Weights of a small GPT-style language model, trained from scratch on English Wikipedia: 6780 steps.
Each number is 500 + 50 x the weight over its row's rms, rounded and kept within 0 to 999. Layers, rows and columns count from 0. Numbers have three digits each. The size before them is the row's rms in percent of the matrix's.

# layer 3 MLP down, 64x192, rms 0.16, rows 0-63, columns 0-63
103:532488471520496514544554535530512487502634528509506443459523499487527499535454506512555470499537511508450471549499491491609554487443532498549497502408410501492407509477466512514461523482488558
121:478470456506506511485493481515474484492546574496624523405491513505532497450411510514495483498448495456546457485502456495523583337492490488418438498462461487489468482519462500561584458529507523
086:514485691584503632540499476513539513503466511459447546627428505505496509484478412476519513504506493574411451496501480501526583429400445492596488506604494396503669488490515506482430450544497465
080:496515548515504430610482454536530500491472478518481549509444501514498497512516488489477470490410495382512494381500425476527454436459421493469455494506437539494232506526504527478429492653499510
102:509516710370494521655485505524586577509419546446472477529487505487485488451501580546494509510535503466548507468499438535458478406396491504537517486573469403487506490491462508514446449531497489
090:494482457465502480490575533581463467498528661486500553517536497514487492476542459520512507504504512518463478585499469561522540414548540500521555500562495623493393490467424499560560454557492548
091:504500509524489539459473599533535507504419422440390436453519481479530493434524477519451481495356502531515537538503404576455487540599461505396580505517482528489568504493451500543539614547505530
103:470489493535501525538416502537459444486448460346536476617495506502506494464503472463514486495368510563486535503500568499482378550473423496475504503551634513490526500533482509466560576569497480
092:549548575548508463509484421497394602500381380396525565607441514504509497558529494489396445489435496578564521479501496517495490599504413493544443507517401579489488501530440482461473447506481551
091:460488489516502551494565357558536320518545578469520521445547500469501526636500521519491472500460488445481443475497525471516545546518488488501502503505481441514457505505499504499524407467493506
104:491513550484496499508472486553375509505510530520492467516328499518507508478460543507540524499589495461533513514498592510477466482489583512656580497557700434513507510495509498486617493390511560
103:512498432535506481460456481507524482481549464359448427517520501487388500440429589506418490499577502478529475462508582551586500591412538490401535510533556562507543516514481519473572526495503516
098:486508453510500516502402536527528477482491500370534476516452516506457498478506433525455551508369508562512489445505450555490478585482430490435548511491387465501465489517458515449556486513488505
102:539538511513493489454455504524473450509435459476417573608474484483451496422511469503532483495625503537593580468497564547465478561485538505416558488411442535500359503503549520566470437470507580
093:498527620532497463457461367513534560503456432412463538602477515496417504515524527502507447493609499505452485505492540436552453462600497514541482504442498547512470500484485505502612475437513433
096:499523546485506478482522469596525428497467483483352495473472503540479505460555577540561419498528507452536533514498523512484536447519411492447435489631487539516526488502505528549498443567503388
087:493505561471500440528532362568528446499558491545492539433480532479407506515473501472568442499440499497573482480496555447530553448500459505569498496604572463501581495509528497527482479463508634
084:487489499456495496645442517555470398506535447345480530519508480498533507550467505504465560484557506566421472494509522497500462528481499496516532489486401455495421485498518485472450569488495485
098:484485479487501539471501468493517446491417429543419492565393487509453501512534505530489537498610518511493553481513441502422510449466452501430553503561445434502466492491441510477445449626513442
093:480486514496502492430477539518501599483459507604597477511429528485529484432489452490517541485565500562488493525497441394493525392543458520451544477559492510480500481518527499639550400391466447
096:483502471431494480530492461459556626497565464534390525561415527479429502629447516484442485503385505492500559471495567497563547346453559513668471509439528500497588506490424503438511437486496564
076:468496530445506543497512477523501510500500599511506459442486481490582510524452535537526498515520514381597489463504524538431547388543528498454508487435348570516459488466436503537503477570508440
099:514489444543489500413493413589506384511502393530430534551533500482494492475561444458486465504500501454496569491497581519486540453427440510496417485699636434503569481503500478529526496486498465
087:534492528472495465535485495469426534524470434463470534571469500492493508497459497515487454499475500477492471466499498498507424512525586500608517507460674581509587499494565487460540543366489425
073:466473508432488519443509463466522635502551439516496448570435482518487502482488515485554491480468501503583534512494613396491434491490515490519522482501515472503534497497452474525490459499488501
072:387523555538489523452522416501520521496447492462500455446521528488536513525542476542428492513445500415344548527512464517533516515532579506425555508595512474490469500486405495461404476523502475
086:477484493442499499489513521433575360514477596542509516585565492485459517508423528515513479500572505499437502457500497571411486467527458508433610510467461599491382502499533498429534490458483476
088:496474500550488457371495619476449534512505508649525431520435509517465504464371489478539554502480507433518492450500534451614518510472462501482563509523590468490370507511618501445538443479504607
086:512486508562501473618592443563629439509606659552576518479507508491540488456570490529567504507486493560542527595507483433613612522534504513488436494529603437524566508490556497536450448532509566
098:456524531464501495650562420560521514514495515393437438512652503500489501558631497524512438498498501461443492443509578485493495385521427511649501506477620528501528505506481499580556592482497554
097:519506483443502525530559475506568588513536340541405559530413491471434500606603571492518418508431506591540417498510551471576470528509639501570457499575608426489515518492493499438515474499518462
098:472489434488495507511507461465565500510550512612527484434464491488599500609357546529498588503532501388450503535499486542452457404462541517394540499596510531503435502494496505509531438486494432
108:524499472475504550413498489579497429523486474487507446556538508537549507415522504464482541498514508462576577514503488547424475491513550514448451493484480528522500497502493495536490549587510455
090:516492363387502416519500557491439434489547587481549535515448498524622499543551446498445576492455515405482529457514474548409479505541511486272505521569496453491477504483543509486445417573496487
092:529483500472504486465520507512535485501560538500503512575461487527507507463462462458537525510544504467555446530489480494537508516383457501537468504423418470519491510493548509590546577503522482
095:463521527507492455459479491503521522500528564481471499457474508484474502554537539500508607492472489442624488423503556519487455538491551508543470491386567557495472504491390503499521483462488517
220:494494444405499531515559461603573506497581534508479579484419496492509498556576492540580411509489498447501392449507502377542589406395455500532420508442588482504480494497544491592388450481504493
100:522514516482500518489466497538618446506531600464416524579514522470495516567496537463546589503383498386602486458502501479523496486538527501534508509381635576509569508498560509557573536389511525
081:481492449488519518587542484462478514502523439431524528446528517493463496454501468462415521513450510359562485480486541534531449463442558521504502494469374429514497499499498516532629480542495535
091:500471510458504532536526467512487368508459479572593655458455492502486507458529532478476466494415487590571455463504539520511580516556499510487437510503420558495540494513531513534493400440498444
090:509532501587498456654457463558480497522538543535512613501497480517514504530631472527436518498369500603590496441502446444595538505473538529411367504505425517509483510490466508620505536592510608
087:511480593498500510484402483459555550488431412628554389474508497530588496539448478466447537508704508420378556494490513492496480530549464483478451487514486517490397501498451486485515548565499480
111:502516546489513549368538670513554491505435540551533522538400484515574502487511511494520436511492504546576458531488498472564535486548538506455505495437463423510490510484507498541441392488506436
103:537519500588510441455472581483418528501507634425519452580590500508571498449504517465377606490593488547428555408491499569410463525606508484463513496430585509510530499503476486441544511546500518
087:486525517466508507480566502544464432497441517455496509444536468534378504543499524512430504503384505438601451541504427423457529456439626506440402491558497456498634510495535508520459536535499437
078:505512474425508493354491406428524517512532476515450458419550519493518518476545531465446532500444487477487530495505487473484418340499484500415558508453442495487473505514495520492574477406511516
098:503486489495503468421518482484488501507488594523505461488409489491506511499493539484374494503566497457464550503499409452483411514503472481385500500557536615531436494493419491473552444567503507
096:427504579404492479526590426502528453495532568525521592434494513478451495582464527538551434503516496454514395395500502424599503477498462489479390501510581434490545485521519491511454395456484432
085:512526615483490584541539609462499498493505505570464532634514485495484505495481454549493526506438489384579522532497494499574394503503523503608527502403528575506544494481490489452440503484500429
095:480499593484504456447530749460497403489495618519519537463455501493627502522513534471535491514507501416495509526513387465562456486506538507379482500507440516499560514493508514478438472489511486
100:530492559510496516499487582520557516501548424632566533491574498514463499408560406480532529479461503462516597600490544504547489573491500513385456489632522348516489498472589491442357515570515564
102:481521550476508533519482433507551470505499590444477445468423508473603496454462474485420526488608494601466515602506399482497461417555458504487569502609606619502488488499503481538580424663514506
086:473521509544494495466627460575532615508547482565478538480427494505455500588495499498480522494584505443426459494495460519532608398496457508474398499501480592502414508517383504487489476401498498
106:488506455568505547522528498559585500515488472496514522432441491515603496475553472525455447502443498597550379454492536499522473554447556482513515503534519471496586515503538494510422489601500596
102:479496527521502544369543472457472481503484505446559502371429511474608513439356422502485534493541512574466503461510510508532522607400452505577526488496432450495452492503593500455456589559492477
089:515509543497506460509482464460453538474402558400455491524454508520494500575488581469550506496459502495607514505495568487468533540686457522442561515398561490501391504490517504555471577493485454
097:483505528500501479548536600461519463502537486567485559560455511490496504411462485473343460503376490517583498497505412495416540491430512498419426507562426587501462497497478499545629579469502496
114:589500506563500481552548608523583517486527484518582513460598481553563507328437416485460449506564495470549478561491642475514571575492545505521472501522403484499458510508503521537541466419503538
095:502516651515511494432465516392504532513468523518512543541528509523460493331421472473584579502577504530429514583508391469589556457504516513530530495460597546504537502502492501382506438632507472
096:482517464457498488438509491511346578499492445494523535401538511469439507455411486537472494494433491535438420533497481462470546577590528513373425499366565466499550499488461502478517523532503570
080:498518535441509443525408485483515470509454628491462616515567520526489497575506493471543452492439507334570405482504488499458549597541538496547449497465594522513420494504560508491523486460498477
213:496501422565498522397407450375449543503430475462433393549554506514495505449472490450442617506534497443396589503504492631450393495532530491515600502480508557505550490501483494392578552492502481
089:481511437473498474521460486507425338490406527544602501480460502491381500510528477531539525505528494507549551595508493558560508480459376483495490497617391512511477494500489523487485543500513476
075:512535554569489461474585561473500393481475509468483540483499515520557492535416548533620462494506500503449509501496535510471479528411559505512497502494477525500571485462486479541429552482496557